Weights of a small transformer language model.
Architecture: RMSNorm before each block, rotary positions, untied embeddings.
Training: a variant of SOAP for these matrices, 140M tokens.
Each number is 128 + 32 x the weight over its row's rms, rounded and kept within 0 to 255. Layers, rows and columns count from 0. Numbers have three digits each. The size before them is the row's rms in percent of the matrix's.

# layer 3 MLP down (transposed), 320x128, rms 0.0726, rows 215-286, columns 0-63
120:122119154088130129135157108111162092085154119158139159137112100155138134148144124106098153132140132074133138134093172210165161111170113095130130195127133100141120161189169107112144114155048099
105:106078144149140151143135125123110082100144170152145154179147085154105134135072095144107072136141198138110150077160167167128149155070107150110127215115094157123111156075109093143103150122068137
099:106115123080148125079104053115110175142113144138164095116145148153122144056090121138184064147087164083137178091145144115104145118147093151145114140133092174115060137113149173123116057075139172
099:154119123099220121216130161073122157135104122140096083151108091112132205160087146106136161155135180121114141166098112181146158088154141122151113113150123183145093050155127083142123135097113155
100:085133100146110095191116126151133084093086133148165115067107115119107086103118127129164186119151140178111128083226128165187100127122073137114155086109162071105103120079115169116130155099089101
098:139174123099120126093100198120158154167099145121093142118124129072104093121148145134160119127102129164131188108080107153146145131169102070183052162133172133135125095181190104165153158188147118
099:131110087181154141098118115132121156116123125112143128176116135104086123076140067081154118158196121187089131158141164092164115145144092134147130161138105126109085140147093082162072153096098107
101:135161087086108095097151087126094130090091083198176136144099154162116139175128101181155124157133143163062096179096087131060078103167118076146119177125148138141125071135152091116145128133153149
096:145124147127106143171104151135132130132123079123136080096118193149158092147117117194084155087093170135223149124096075156091140183059125111079069156113112057079100141125140122124119076121111113
096:115128167168116116165147127074129058130075173152121199137141114083120122161148103123171085088135152112122172108139108190063177136109152157089122103148118102109145131169131155109134155092119123
098:131143100175164196123075078161120043119128139146144152100151101168102139116125182144060112122144209099154085140123141104145159171176176186144101139146088142147096130151168135135156117155140098
106:125152129085121142119111108099109156089098112126147103121108120089154108118159110194080118190143186147156129167102128153143168130193120125114165070161128119108105143174115152124109041170123118
107:120120129115193110123085117082088133096153141122136074144123114130144134123145136160097192121181143149123081137099091099105164169148116104172130115102170147186114062151052090072074154089087176
098:047150114093167113130091145084168065089120133144141133125159130059138123140170141111171116089134147095152080085081107073124083089164091083119181130137102118105104105154157143143117056113135183
095:132172087131120150132096181148138083089080107101141161165061087178155159087167128170146137147047100115142103131106142142140155152167160124146108135123135077144075150161135126169162096143180130
099:116152119118155069129061098154068109146173115101097170096128137172145104093193096072115135132156094134110144158083172165174163124069118168093124061074133139119164133102133152107109133146133154
101:152149133112096117089176128140152153159122155159134179092161133133138050124144080083133158126150090121031167164089142163146097157077140126121180090066089139112149129119094074114106102164135123
099:185157092114130115201155115099118151108136134120118163164134101118119120131113171161110173093143175140103079151203175162183119142136176088148156156135171139112107129080152081159142132127170099
104:115144170094092168107149046113153105109146139123127069161055095144150129094152068106099126108103106156167152125169210164108119128120080135116130073170118102137098095161151144148133188093087086
085:084082164134124122058130173121097123067156134086164126172070093159088114150104159091145129090197123119134122172103120133107153105102106167099099154122147154149154110173199102169110082106154150
093:160144140093150112121091155134172098087093105140110152165100137146073134145125159174134110094168081148079103157132121095118120118120099114078071097149150158088125154205093163196098160063114111
102:067189110173152161095102181141077155132116136113149077175144091137144144101121101106149138118068072196169128189110101144133104150154127110140057121120137123139105099100146171150135093122092143
103:169106120123129162110081129076144105129198101158150102088113163177127162143131122119149085156147139136134215111111103205129157086132147104094140111121186154150126175118132108169127149178065202
106:101179105083137113153119159208162148126126160168123178176118027160160112153153128072123125136120126114151130056146126107078145167137107134124126114126126092099139122123151121133100195125141115
105:180154097131093083167126080114151114078126126135116102144091158109103143094114137149161158134180090126147158160049136164203134094167166157125140105121078143110145130133188107138109113106092091
095:104084137152166142099159160091108118130163152109130121147130188130172095174147117081157135090119124145106160104059146093102151103074117152077170161155177152123141081116160100085154138127126138
102:072158140117159107135129063120163091128058126118149062123092130101081154165140138171099108161140118093073107148113087112106081145138130125162103166118157113140121086159176131086081185127206158
093:110141077088115105059083127099177158189113107129190155105160148182145160145166107140129151173140157157114118131159093148095131090134090113036142170143110153164135184134142095188158147118070085
095:142178090148120062132131117103161108097145099104140182165143182152103145167130098160156089111101187105151164180147121119110125219157178193107162156130126132180125094102142048179123078192146103
094:148086119086087143163116125095124059090132127139141144142142173184152143161105153162129130162182128171169131177119110129120163189120074088100085154121127151137181126109109099223188157106158189
089:124109100160119097160143134051116117150124144099136200104162146098093177152148070135124051176157155158090176127101211100090181126178170110081105107141107100157063146083090115107145154099146107
099:167046166132150113092151132151152153160107134159157139137113081056135080149086160197158173079158080128128093133170127110100160111079076118071113144106095141080113177127110051091117123113120091
094:019149103105148198083142123131097111171108144130113111151173143157118148093129161117177155135198131146125104095124121139108158192158172138107124093092146111158164117110144136134060125103131062
103:086111131113105206104101087151199190116144129097108159164142116122101152136160103090143140118111093145121155167127071099152141076109051109052136131120151138135140131188166141066097098115144135
109:155142127152180114139157097126151112131172067132159129164129161122184115137110053086155095151129122100115128147137149138124045094113170123113110117110092142159140110101112118088157125166179113
096:122089098125047062134133097107147141122094111163160159112148070123133086118085109243176109077118165107131156159114089106150170119110162164125151129105149089166192169135144175106120170163145131
096:102168126102095069162085126125105139155124133102119121075146116114130138145153115076118163080064099148114097134193152159158098173096134117145191144084071124130087019172153145172149071113157153
103:069131118161135164114160126108087125144108156058104167127151160167142115166150162183115161119086129105166164134161118147126092128129195116112136122134091122155108128170133128105119107080168110
103:124081173159136125175154113116152113150149159218078137138129114133109180157149085124114139185193090166066170148122123125171124170136148136165121150138136149088136170134095149109131142111094153
098:129115145119081093116121115116136131147119114164130142126138080146144074122174115135173145121116082137142148184115187131126107109053118145095179090071205169128137124137126086184072135133107094
099:143110110139161185130116126120161086125165126102091154180100145082086119153116129128203213138141104176132138143128087089105091118034140131122154115147129068093138044151174105108125063137143174
092:117151112114101163111145088110111105193140159125153091220075138093158143155079106132131114119140192129131064127176080140129150166126150162128111050131114132141212161111176135102092172120149144
097:157117205142089077141158076130161168102102068117122124172126150183177127136094152044107121160133166054156095172131107161154110176138146140164116122119166081141166174112169137127115143128146122
090:167123119122122117130136122056125136156047107160118155119127105107126138184111127109100158158111104063130108163124132077129179151106187145109113118150121133153154117113124109116074201099139124
095:121117108140091167147178145155151173122152080125130130156143120033145140166098086181057149171158105146129158107165104162121163131130169201183140099105129138091160122085145158129158168117132122
112:111153161144175176155176123126106136087120208105146179168147121164127109150159124129119171138125107119107170164123170142100129187120050138130125023125125145133112142156119163149195087067131104
117:114043155144160071153154127104176133098051169101145118095158156151141134152126131122080138092135088143093115112131125096144078121087137113132127119130131137109157192176136103115137074114141212
103:097096134138169079128115141120089134165106076153094145146174134102157102100154173091168056088186127105144119094170182158096160121098116159075125067158120169176137156136125131178148139154103092
108:139103121165104137167122157157142076165160096120134139122128077122154124193144192102189155146204169080102165118077114135135125155105092101178151191106070166096089143120086113133134093156091150
098:152132169104153169160150112124157099135136113086146118125078079168109166137187159180144105103167125119107110144162169157165212092143105100112107129120093118131155127167137106126136111212189085
098:149142078157103121109125169075086152130182116116101183183145193171088102123164170119095108126149156163119105119140099105166126136187075122100150109100121082119134075111148081064028110134142143
093:147103118114132204138118100176138137121129181111176188141192141129092085153071073149136068119182105115117122077131099108127150116091123084146096149114103074157105115190117151053155173101110126
105:182117140056081082166154107157115129101096128140172151093129120197159091101109113075106157091141086123168158111106112095158171114147112143163201124142144176138174157134142154148143177149119113
084:143181138135136138108112074143165077158117098108092105134137114159078182119084104112119095186121144099036110143126130104154153156170114120080214114131136130101163109119108163073136127131154118
098:160138199143114087118145132053099132181051129128159149166089144092135170098149154145136152078177148164131113135131093084166176119080115126203127127070104131112142073095126191122120122120145152
092:180154165108182126148129140185108155133150138148115175175182110198109135103081083162096073159169101098137101117159166131151126150117115102113151099161081105147159079148127160096152042121127066
097:106148149094137124113124155068118108093104096154088098146054098140169101084126175115203152163105148162129156090120138124113139090105166111146134118071154132176115159105150103119183104129123137
100:143109132106096148147088154089136121170168155096089130053187174159135115153165154124070144086099094108091134154202083091192121149117203090123130152090120173117120121101163164085084129155121128
103:105184113132110105145152087169130077177168117191125173136161101104085135152113130128116104131130130164158037165103127132141110137086123114091135126192138149155116153104090145091179110150147151
104:114097213173132083104105091127108181152108136175131141112164108106095140136123118112127086122146129158125148127122144153179090143123152134095111073150154050113166148163154084154132184119129116
107:106103083144125135116136188108108136133124134107117122140146147078123136158141050161180105165181145207124121137141153140115064083117112144094135162127116142116104125169108154113160157083134075
090:222123154130146156169074133148125137105127225128168129146126149131121126126128178096157093161096167122147188147103133153117082130098115109170077169193091176138124186129176114082130068099173136
107:219204151084124183119165125107171127168118105123099110137078160097128106115094140163109174164087163105127133126164158083141111116149102117117141083152163107082093165138126202116137104166116129
092:056141220139119130092095078116154101084192108145118131121124129072177169089159092098144104116090055196065164145081121170121104105063144085147099100143136180116067166159168155130104148139083118
114:125121087171096163186106114198136101120145101092157107140080155111126090165159164128102164075168114137117113145139135133132164135100141137111109123159104117091145090169166081129141123163154156
108:150103076092113142126105155142105107131155092107112087073115129124140083109093159132163125171111169142168084093175088129140150157062183154146153152106139145141126061148147138095148193097173143
101:096147096107115123134179116126171201139128144115103108166120112114186161148133125014201094168153107062121137162062159150141059143137158169136146165171177123148089118093101134159114157132112112
101:146108165162100149094126163109154115115114133149133128158149092144117133187100161138123103129106112101128122114061124078122121148111177125138126139121178115177110095114169071124144098106157088
092:100159155150148122116167148065149189141143162053217119134169099145190092107156162149125131116094151121129134117124103103093155097162123111111140149129091154157145149098145115143186154138074108
089:191104134115153075132125105134139120152136138183120146142130121141086083099123146112036161147139143162125122111159162047156142108160108092148121168077143108141107123126140130157130079158150112
104:157084126157138177057121116083100138121142174099123126136124120153156126152161098128127099139117145176123086111115161134143130071065126147126134170134129192195097130080167110224084104216125155
101:156060159159140147126074175165144116160093116112102174172132108185060168100184124134182106131077179135129112166145101126095150097103147119126125146134102121131153092179146172157138141136122204
# layer 3 MLP gate, 320x128, rms 0.0724, rows 216-286, columns 0-63
104:195134116175137084136139147107107120135198128154116061059139138104129107093112135127144101205115163096161135133098089182112131145102102155173089162179071118125084132142128102094103200141074128
093:141135144131137089165176105133102182167162082152186071084129112146126121075095142153117143172101043132164156135098113122155164134115141097132130067087155094108105187154127106097073101105140110
105:176120157151143145078145137134100126083135113117208148069117169179088069108177185130091121169143137114079116068126059085097106144098131133107156096097174105068158146105097148096129127116129134
112:090097110107159092123103133150128113112127101125110125141216084086141170082147093144151193109181112178135109072149074159152167140117103155114124125135152109154084109078154121123081135125125144
099:140072188115127115135117096120165150137106125091084137114128128197122168191123171131081135146131140148147099175107107109131093096141157144132135071107128046137085147130143156088127121157141219
095:135159088113118151159115087088181057174131124115121094115135082068148135164105093118114137080094139067120157096123132164128110083152184133122056119079093099135129142111147122113114123084141148
096:113137158152162127158188097146203084058157163148130133081136146096166071151121130119102127123123143065098120107107120137068091122129137118121147136108119155119134214129097162115172121131094082
094:117129175143065137154163175084147155128137113087104160059165142167117108125126123118138127071061128141157171110143119127177088111145175140098082131145124077057166153115134174137130084126093120
089:120153147141133151120100057182141138144145126122143147169101110170154070124183146124129193146118158086176139117113146072158144100195100108103136142091164127134146117097129172156120103194155136
099:150122177128054110117149119133131152138151127197194099158089176135127106099099152115090181140133103151104176080107124112109116089050071079154106104087169127104111174100119086125153150159162122
111:138144082080100136180147174163167101148113072115163111126158146134142132078119113153166125104092150115110148147107106090193126118163141097127115104147107144122127101093143169098139141106084089
112:095137100106089108130118122113099158075157131181167130128138190123131106136070098135096100154163128130161097065143157104099125183124109088119128100138154145071123115107158102123163145112093182
098:112105083121119164164099156093149108082106122153116123152090096151147182130200079043104143111130119123163147135188102145137164162120148156123117103168177087124148142052115110130063111089076119
101:099102192103114099102121093116143085140120113124109128116136163119129161136109090083164106075107146199111164083127127133147093109175130170134139136144119093198149144116140101112144135105178130
097:141150113096111112131068120150122136167138135144084165075137050173136101142138054202119138132098148079155168103117183070143108091156143100106123136148169164153143129148124088145112140153106096
108:092109132093094086151071150119118106110121149113108156192103119162086213157091111156104118121083083145114089128168119102114151127157177141157063200163139129094116103133149118148131185118090109
102:142200067107117076135094088095143099097142109103086161165133089200177149132083126091137178088120186139111131108148187180161130102143137076099166166187165154141091187103166056113156181163162096
109:105181161170142176131148134144114094134145156136102138141096087124135095087077064120126107079143103147186103109167206134116123111137096160128094092164082088124124086146182151160097155120127133
107:084166073155114118130122201181151112130133170082074173124117153121133134114129184079118114124085098141160093108118101134128136143167086118107146125127188081163158137101136147145137083138098162
086:184120146129163161126129103097133103111071138152098140119102105115121149136176132143083106098076091132085118159186131096164158099130168120091101147185158167128128177100127071112127154113088058
102:094128082146123136118106141195152125142151130136123170181131164050117122127111083128171139086116073169150186187104123141176124168097095117157029120104088070158144133100171180148148116149095144
102:144146120150198113120141180188148116107146078121162140118144126088131090185200116183110115174195099159112130113140141130138161093098117137121151086103145100136134142132114099115116131141134226
103:157173160145128136088129124050139139080132061081121073133120186104111091104121116109099134122149134160130165166129141125150141112102192120170130170097127096150130083134135161187165087161099126
100:059135132119083117157127152141118152163104121122104126128123156123153096129135082123164175110093109085127110114077162209085130155079106142141119127097191180181143135084114099077088080102127102
102:119083097105047102136138084154074146179116122085075145179138144111105154098112161147050138138141118105165140105115160150157115184148157106076099089165109163174106118102132097098122196116185071
106:172190113161108152129068165200161153167183089140126117122137152104177171122115128080188103128131152129137129132106144121131146151130150088098147119115048151150146088110112079129114117167072144
093:125113104150144129118116070130184099153093051077168161099179130139131073096107091140114128134121108143116096134107142174119114125113149080108079191090104124144128162178118134115128097053130080
091:121146148159145150107152176123174158130108130085125085099186165100142034194105087154176120110139130100146109191150081111174088099074115106102142086144099119088094161128114138119150138148174120
095:159152106098142061125172123091111113120148128157118134115100137179155177175080134135103095175113112212125170126077053154097180188122067111133107091097098174105166155101126121149116113155117100
092:149078132186108128101158134136156136116131142087119212122111097050104121212092088194095105130074133129150153091105155121129167120073154092139149135071133092140106106117156174133163157166101088
104:134106162142148120108163150123146172138146169086138137086074150120157103146048085171151158089174121094118136099168107090152126089089114139107127084056154106102118103149143117078131111162150132
094:110103148090103135172127119131157146087124117116071116115090117157132138176145134135108130129109138175122134086064107141213179069059159115089094126113117106089113118155087142143104158126134174
103:126114136102076163158070107121138092109133169110082115157104146154138067141198123146164106134127097074161102065116146135150072141169085110143127159108121114081140114070125123087117166062137143
104:142166129077109071145158065154135122138111178132094076104104140080129076092153095125114065166116138124089178130233170137165113098124136178089097075156124142126136080105155156111112109095178110
099:094161161127169149078139192159129125087112175093062128173083158140134101134203089077101194141114120124151085048182152111137123135132086049154183122143166115102110126094177096135097091094106158
098:133105117118087109106048168124154106111086158134082124115184147133104124145130092118126125157121128093139139056127135139127101111208123137094125058143088167106130142079123125138160147167171103
096:161151121107145104172131124166137129125106163121186130107105111095152104111102104074129103150093123130096125096102123068144154086116105118089120116145152142174135112135163121112110140188053141
103:175097161111139099153093123121155097148158143141094094127096044172113148106141063116142110154157089173131096118143091095146169149157128130167085126141112198064166169160056185175151097122096141
104:094147144107186135113140123132140111153118172106115126113160086152106054175139119123166124121127169113096118158129173154115124092103096094108205071086150124155092098206136097109127102184095094
097:117099080131135103178171128075158116079182109111085173181126130108117093137162108112118173129142079169121111120125198102116109126120126093122093139114083083090135093132102073122113062114155149
091:106155086181137135170177126102095163127145154112086166108146141142129151067052096146159130104101149135133138139110115093169141169117158145107072163143112124174081162189163105065088116178097138
098:139106097132175097172141123196094096110124136098066145140155170165123183095141093096040087110123092157123129047104100153072182134146084125133137074130138108139165129147120103165128160107141114
087:223140097147102115134126165178075076147117087131136170139185136148122073142167182114126145162105098116076156129187157090109140108150127161143119142183090149138159124131126141119092154074156191
093:201120117069100188121098177078136140122156102134094161109145078098073130165084090071149126189103105090123070049155080162160152123136156152122119089122083146118148164141088103116116118144113177
103:151185093147122184127176154131119137158131165125128117145195114137188094163122102107126089152116117150154142118161144128089112120092139163196155144122086132098097113099082149129141172147187114
100:070109072120120184190080097119105173098068119140153126095079124139154104082129131087153146147114133077111137125129190130147103096097146065106140099090131092088080135141145154107167111104207106
104:128056167167120111074171114140084119095143055130107146101134116179141143098135145169161089109131176138146101185140067094124143134105129127159096159138163074104115172163074101130125129118180149
104:194147073147140142105105169113148151139122136171123085137101109081135169074100107142203113121142141154120132058139121117081139158096160134165100127133073226118104128125086111092110123182087141
112:121138135186168142091131105098130192129153149170148161142180112092110150075106152124118132168128185110213139147096093131117152127107098148116110140157130108041096190086129106135120107084137118
095:065178174095190106140104087172170095120061136107121188103112096094172124142114092113105195132125095111142121069198176096166096124132171132143117133099114156106114153170140131145131130081124088
105:137092111086170152109170122150121175146138150178161122141065104045089143138165119103167122139121081117139081197176115146160072107063112125134109112122097072158168069141115128164121182125133146
099:102132105114070128152168123110103094169112127172106119138128162132113097122173136140156046107117219189140083140133118163056121125111116164096073146118134134123112118079127175090100093135124106
087:113066105145099163108165108087114066163127145177080118142135091127172131169159125090149129162127087121104115158117121189153105129070147134142174114144162122130119099192133167141139049168142068
094:124128118119192149126194105174125154129179112091153146062137160103161058122091187105118121167090137112079176093112132084103141085198119077050095065154118148121145144154161087156121086127092152
097:107141095131102124126108186147155127133086170135085169084058127089166118167119138062145170107129153130170065093110108174128170077143124146134157134099145123158098108156117102135099143122094140
101:090177141164140144140151144189109155175182153183143138094167157112127171142146128153102108144192164127207097125117103119149137114124100169093146160157125109079170110171149112143083139133140078
106:113145144084050121175073094100093125117180169219142138066139118172133143138176171098081167093126099101050136099160132097147152155135130076087123091161142153090157132144143189085124088144107112
096:130139126077165157135138138079169102134127092121133180101157109157138112159094157115156000204115140148100100084132119135164107177110178168143103121192136136078119129135086157147115163137172124
107:151156102077086174130125123086064144114091074118058105113105131129095105106151116129094164093085141124120122118078134149137135062116131076116073132119079208115149118153160129096198104146151113
094:155114132133143113132141103115134141129140091124088088107143149138105103094173141146073092106092118100174113038129139126157130177077099087165151071174136103125134145098105100149166094143153118
094:133109194147140101150162116133091077114089046126109156133113156138128131131123114143098138126171130162055057107065111146141211106132118123179187122072149085098122086137112099164098170147096068
106:181152149132168134102061160084158168146100110178094113145103181143132117124099171152176195078091205137142130156115180110150144132136157077149155121146142088159171225112160133128111119142110142
096:084158077121092123120134170129116172110163179101111132120096172090109138160108148168195156168130195087147116113170116094123174135135163097055147141160073087110144146116075131101126149163157147
118:099164055114109139180186119122083107088137066148109112181115167103061103107070160106143114151120134127071120180102136166129205154151147134109184164158127105125146107119168103073118135118119148
100:181126091108085117157147123108134182182113104191092124139096166150132126135119102145144167150107126158093119120143213155087104159137135123133154122133095189067089085152138122141195170140167056
093:195105165098137152117153058095095129171168129087146122100115131116135171165175154132077128092131126128174120176170115149139094160106178103116124127130143105115164112111135177127194147090176137
098:156118231092102103151142156122149156146094115168147125132113167148197150110111146165122102124106159144135120113104113115093143123138152085147163135182124163161088122092149102095099136119081122
095:139136152149087110169119141116156109101161098090080109108153084157118092098182020094111083143107102107145099107148126068139157164064137143163116170150091215126162127146162107089131158160199169
093:178149091109183148118151102093168125134126160123115114081054160131072134137158141168122154152153076124058161107092099107155102074127076142113065102150100119064169148108163167148158148122192136
096:080113085139066190141156141140161195141053115148201111107132116141118105147134145073109174105120112123130131158108178110040151173109163143122088066127170069117113091131091102166094121134132144
111:135123146092134167136097174069099153170121079116121136083102107054169095120071148192114149142090138154128144178120131105140067142125141168118112076161097129151152170163096134129122150143110105
# layer 3 MLP up, 320x128, rms 0.0724, rows 216-286, columns 0-63
098:138108149140169072192071125108118100065080087177123136104191140175107169118149093146116083057133118133086151122105164135079190098158186159138121169149135093149146180138142147138171157093137115
098:125123156118118120074117106113135103113126189157129152116204146091163171135139102137164096066101149136135193083122117119108161115127084157131095111169100151127099165091108167115129125042096148
097:119125110064115132130126148165124082029163118117121172145087151169147107139111157162180132115062088125183155078118113115245155115130135125118105087158125096191117108120129143107087154125136158
098:150130183122061174121136113084142135126113098127167125172036175144147106150128170140080096156120159096141166181110208117086102141145181096121123163100119161079170142161118150148181126099147101
095:089125065137169096119113135144111110102098112152186108170085135088084123099056165111162128126149153111131131056166124132129107154209137094084049103077139099136133108142119101138125196170133092
098:138097097228110098145098116128144091104177107129177088133096093112107189091168110083099082164135097184134110122145192082128120104076100145109155132111159116109061120120164115147105163073103095
100:111169144081090162109062099116105146154085131172164110109163109122151148149158109069181140184114136099095150128176123102171078126082131095147057124138107145122147059146089114113186110125128131
095:096155088144124147114024107174088136121167143199164122123127104123157102173095105180087109117106112082134102180123112094138173128125096141121155102081127168161137157130123053081117097114084084
093:104145160145161123176132124128117113073129206112108191138153057146092163120150076137179127101127141121129118172131153138119162154106072113046086085100110122123171126174135147130112181100100112
103:103201123154101181083104047116147117118167109076109129075114151129121194133115168117147091126091149149115112149083144139099138189161183178116129089156103124189134107134135180119190103099142137
107:081146137122124144123168118091136112105128139166117131085113136088078147103105116088107158134146139123152092052169073082142137159156084181077108135151071093120211147140150143116135127107150107
108:184126179111156152117090106144109113168086141146107074141130154088106188156207157076089136126169124121087134166152134092099199141133147088095122125128140104129130177148097125093121165152088173
104:195161151136107150167147129143102153111127135151142104143137145124109130076142094106092156148170176155162159176161135155117213193126151172147132093157151129127162126100087166151125129111129142
093:139141080153159090079120125126137148175146148130087146168126150176130192158130136181131106110163093084156129069114118158012153183150161114139146103165106131120065117142118164116166153130114100
097:129130192135141164171117098080121148141177107217142123188156149105142126132148123126099153155131202125137162122149193088127151120138102164107163149129148106166111090143081168160069129120081058
107:154134103122159136111163121080144140173110130134118155147068088083158155118057116168160088104092078137127112142101115113105134081131133174207105102121110139187114093147122100107147141174113097
089:105084171151114123129126126150096103142138113148128154134126133104114151089174149165114097143120076117140139113117099089155220132122143128114120151132155117099179122050185199132148128053104183
099:088080127103083128136128074142165100138088149193141173110081161028102161192143180112110168192099105100129146094130122123130115147103115136130141124140107149100141137077117170165119132129109221
108:110174124085111129175144147192185116154111176134098162110170139106161147122149100120110164145125118139092143090154150137137134115134100100110102125175141099098099106127111166151091100152092087
084:188129147143150169139135156131189069143083092116108142128124169162090152096106161101136136085147089179123122156130083219146153057130152091129096125095158128126153169091074068124139172123119142
100:188126099173150106073162066147140104074177166173175153128101147166112067151123141194127150168148168057115166115139130141148106057093119151122160094167135056138156120121132104134143136115154121
107:191097131141143090136092125125146155146185162162114122112169168122169148177131141092110147142142160102105110111088096139152096150103148132105151126102107140136153150189091140123105136177069105
105:120101141129144121130136119091150136114115093092118172096138209100129115181073135121097161097150134160102163177127106158159099105134188121131159154164173091103134148129128206152152077175072085
106:109196115112134116161166109080145076123190108153085094120123101165115156085093151104142162172109114161162129119111155146131141119131125135153152098067131133118127199113097147143100123080131067
113:113143085120109101122160135155112123134106132094123183201151150141094154114158119145092108171157071142141133108113180168093077136161181130075099091162086134119143116132159157084103102114142123
106:148151164168107114151162140119128172218195153132131164158131134123117142180138112124131124100100144133183175165109167110140216117125107139100141080190140134166099130172084149158096122083120092
089:103156126128169087127086115101173179146118184087159130083134182151115158113075036152143118170125090118127136156081108140097108103102054096133066154119096181061112152109138099116138139143083078
099:147187150139192098138143075069202121128139100130169106158122139104101092169179133122140164085100166114127151183139149151153095138131158255134151134154083119171099155143166110166074082194154143
094:124152114150157059138102148105143109132115103155119171065130133181125124164082160081169128144129123183116194154130095171107180129134072133122110077105089202177186142126113161159190160195104162
090:088073105133151140100097132187132152124106124116086171093153101100158089191129067136132165087159117116132152122106064168175187107086204082169174091081117087180123099132133177067136127127116117
099:125130093104146100119070096069119092119144118159080123143112113099132073122109135106167107108086082154098141124067188164070157172114162091124143148131101193091127130061107105159069133125079123
092:078135110114139142175128176118122151141094137109116161098078131105143120152145181135136107082137181160135131093078129115167091084143156127083073088092145118139150128074103142080094118060127089
103:094126139118084196184135133145146085081110172129135132104139110141092100198171147172184164138111059135129099078099099140145117159168146157136087113160123085074147070103095134117145142115154123
113:164119105185167099072129131178171143139152062121137063142126135085129131144117107107148105141129114171080092122151179115139070091139132136132105151099094195133171119135153115079174153102060071
092:157112098137129155161143093163096079108174131116199145129165102121154210119134122108080092143150138174158120087162127148128098203162103120176116153116116129114071076126146129158123048090133121
096:152163159145157142125167067122130087180137123068179125144137183153145148088171147180122090154138143058107142139126150113104133114163085177109103131129178098100158185135184087169094123090082166
100:125168130121126098101119126149129126125110201096147216110157143124123093150131164148155140147096115127151136121132130170139159073167167058127128128121142134166083090133190097092093144131084131
102:125088128046137089094113163103096109146102130183132169066131151114153182146113087161186122128111157199161136138081115202099108112095172123161115163129108195192139085127138142149184156171135120
103:129132114156153170174104127125128135146094110116141082124181169122131162191113126129128141112093169093141099089099106155124095180196159103140093136184044168117132145081116114113117169092078144
092:150148188142158114096047159171122106125085152102059136077123147154137102084160136086071077139146128151183134153118104137082124135101113149167105140097127093173069191085163130191152129150088125
088:128182213155169157116128100123130102140185131160176161109139160175114084097162082145169139112118078123197189141134135090140180095149082179122147148066126083097194158098124101132112128071115151
094:136168134174136084122112124089127105095115116180199136181115106107141102124119087205174122105110119120112156154112087100096107111152168151137165141138130089144165081095116171077169122178082095
092:135144132055097163114197103122133150110120154156189150107118128142101170112149127125126151109105128133142169095138201190119142082113100083110117145137191122136090122124145168106126126152161120
101:085132121118176106101100181131123175091086086131084144046122114112145083158085120159154111076158070112142125145112167120102157133091114120162127214094143103090122128175188088083099164104168167
114:067113177101166161134124091119167168172152145067156192147158188135132089154154120127124152161151130103144142144098120090111113154084080137131090043103110092127157153067105101136130116097160098
131:075094118153141122144123098103164122088049108081166108109114151164130122163111143128086135146145132148115156114074125148147060123107175134100158089147115104069144194169165188126114101106158143
104:085146164113155099196109123177148154098157110108127173119162120092170098138100104027115097081200149157119151116145138124115138096173094128097109132140119166145161159135153127140160118181152098
099:151064152133148134127124149135169122126137089118174119092160139139154133103097149103124160126156130068147133185080139227150145058145129133077131115127105141141142164079094126198126146108113105
104:172144125111063170140177102116139192131120202191169123186174093112056142114156180175133137140139150110162107113119127090106209123137139073106159134150143110092156124146098125109160105161145104
095:172107134155116163129093152085096139135186143167163102155122158121086161121166093106155012146150143185092089159108106153115111114115108098127084141115094104153131090079145121117157123125138105
093:107108141118073054143072118109217102141103123084172144131157175132152087114115090144148093097121136192108155086147156146145132177138174151152147113178121176125093147132089158124130076150120063
101:129095158075059071106130110118103108105143138138153164220137167158172144094081124099101086177151129087142161114151105142149116098170139122150185138201140156147143171107167139176166136116182102
087:156146159093119085133149103171179148119135072083110106104125140129117126114079106155047084110143148131103116108154122101108205140138123126118121165074107139081125148086111128112119226079132132
091:186208151172087163117164139094127115150133140177097066170085106109083147148063127117118146138150116158212098152136118108097148130173087139139170083147140130103081167148130128141058161150102166
089:094083141091134149068113095048190110088176086117180087151131131173082146108156124184099160155146091148100153166156149114102113169131142122097130176134124104099102144160174160176136130119128108
097:112159159179168067168161166177124123153167146155168133089146119125195129116097166140124130129185101221167144129125094111100138126094057164151124192152205122090134104140122123137090157130119146
095:117079114170146091079213138130114109159196090114145138146080148100156137120086070159123137117093144165135133147112148198169091086141193109145119173167168104184117195107144112093176103108111112
100:095110130147139113113092094147106078135109126163147128134149162148058149103119131138166169112127151126142059080114086092102139142129146095101137216130111083160155131196159079093143126157041126
102:165156158166180123104116147146174137187108106113157108123163158091189137185079100177147104120152095160136141072145104148092130165126123144184152135117157102166105089113106166179138163137139187
106:139106078123140125103180161117147123146162162104129082155148156056159091199100060138170184205142179145137149145181100095106071082149138178103090151116090140145146083147091131103097130124159103
093:174118153121088202062168129079139144158125164132144094125083146113105148160124146190153108150117119113163122144179169087139109142140134107081148160138188122152105066120143114131112147178132186
109:123127158058056170180186086136153143151143123091155145134105127120146105140102153181075116123128101115156162057154154102130101065123145099098157141139176135068094061187045146157156107096136111
092:116154122111138095147084161196117106067150176126125147136089125099101093093132117104226131170151121087043079088131078094086124094115134119112116092077094095149127186131090131119158161155160168
121:097124054131106110174111084033101085096141130176120146206120143122093089104091140089148083113126110147058112188120109163159149167122160123157150166121097102127125108135157071071130130095129098
112:140143147128067142073124161136078128106173085083152141083149083131152101140063105107130081151172164120186089114134093154189108160123117158136102038132140119177136104139112177100082152103163180
099:088103085067146156151196181107142162144138172098101085164115127142111151164139156049133074169148113089146093167069154197140059111153149107171184180201131088114136177135096161123118108101157112
106:097154153120126092145130103119110153178139105159138099108129165123155096163170122159090104167068149103146155164148150143135130071108129062099091081108098140120105156127100175136158142118099099
094:118171167152110105188176157080174174084149129078158140156137088164132088110155070133126082131110127121108070110163166068142132111161119101096160145160083184168130161131186096137159184167171129
088:139115158125168118095069093104158149155083163117112117162145120142164146115133140145211108160124119081101127086052099088160155096142130104098133142164164149087082158123092155109110150160070136
096:119087096155125099129063096158117149086077145062135147112103129144058143102157131113087106136122139147117140100096136162135138127141130081082086111069096129168123081101205097169094143165117128
103:138114109163100146130126145082146102089133193104102141121146168189101151102140122104157068074088158096139163159130073148116157089132131102114164110154095187117170064132143144128135102193149147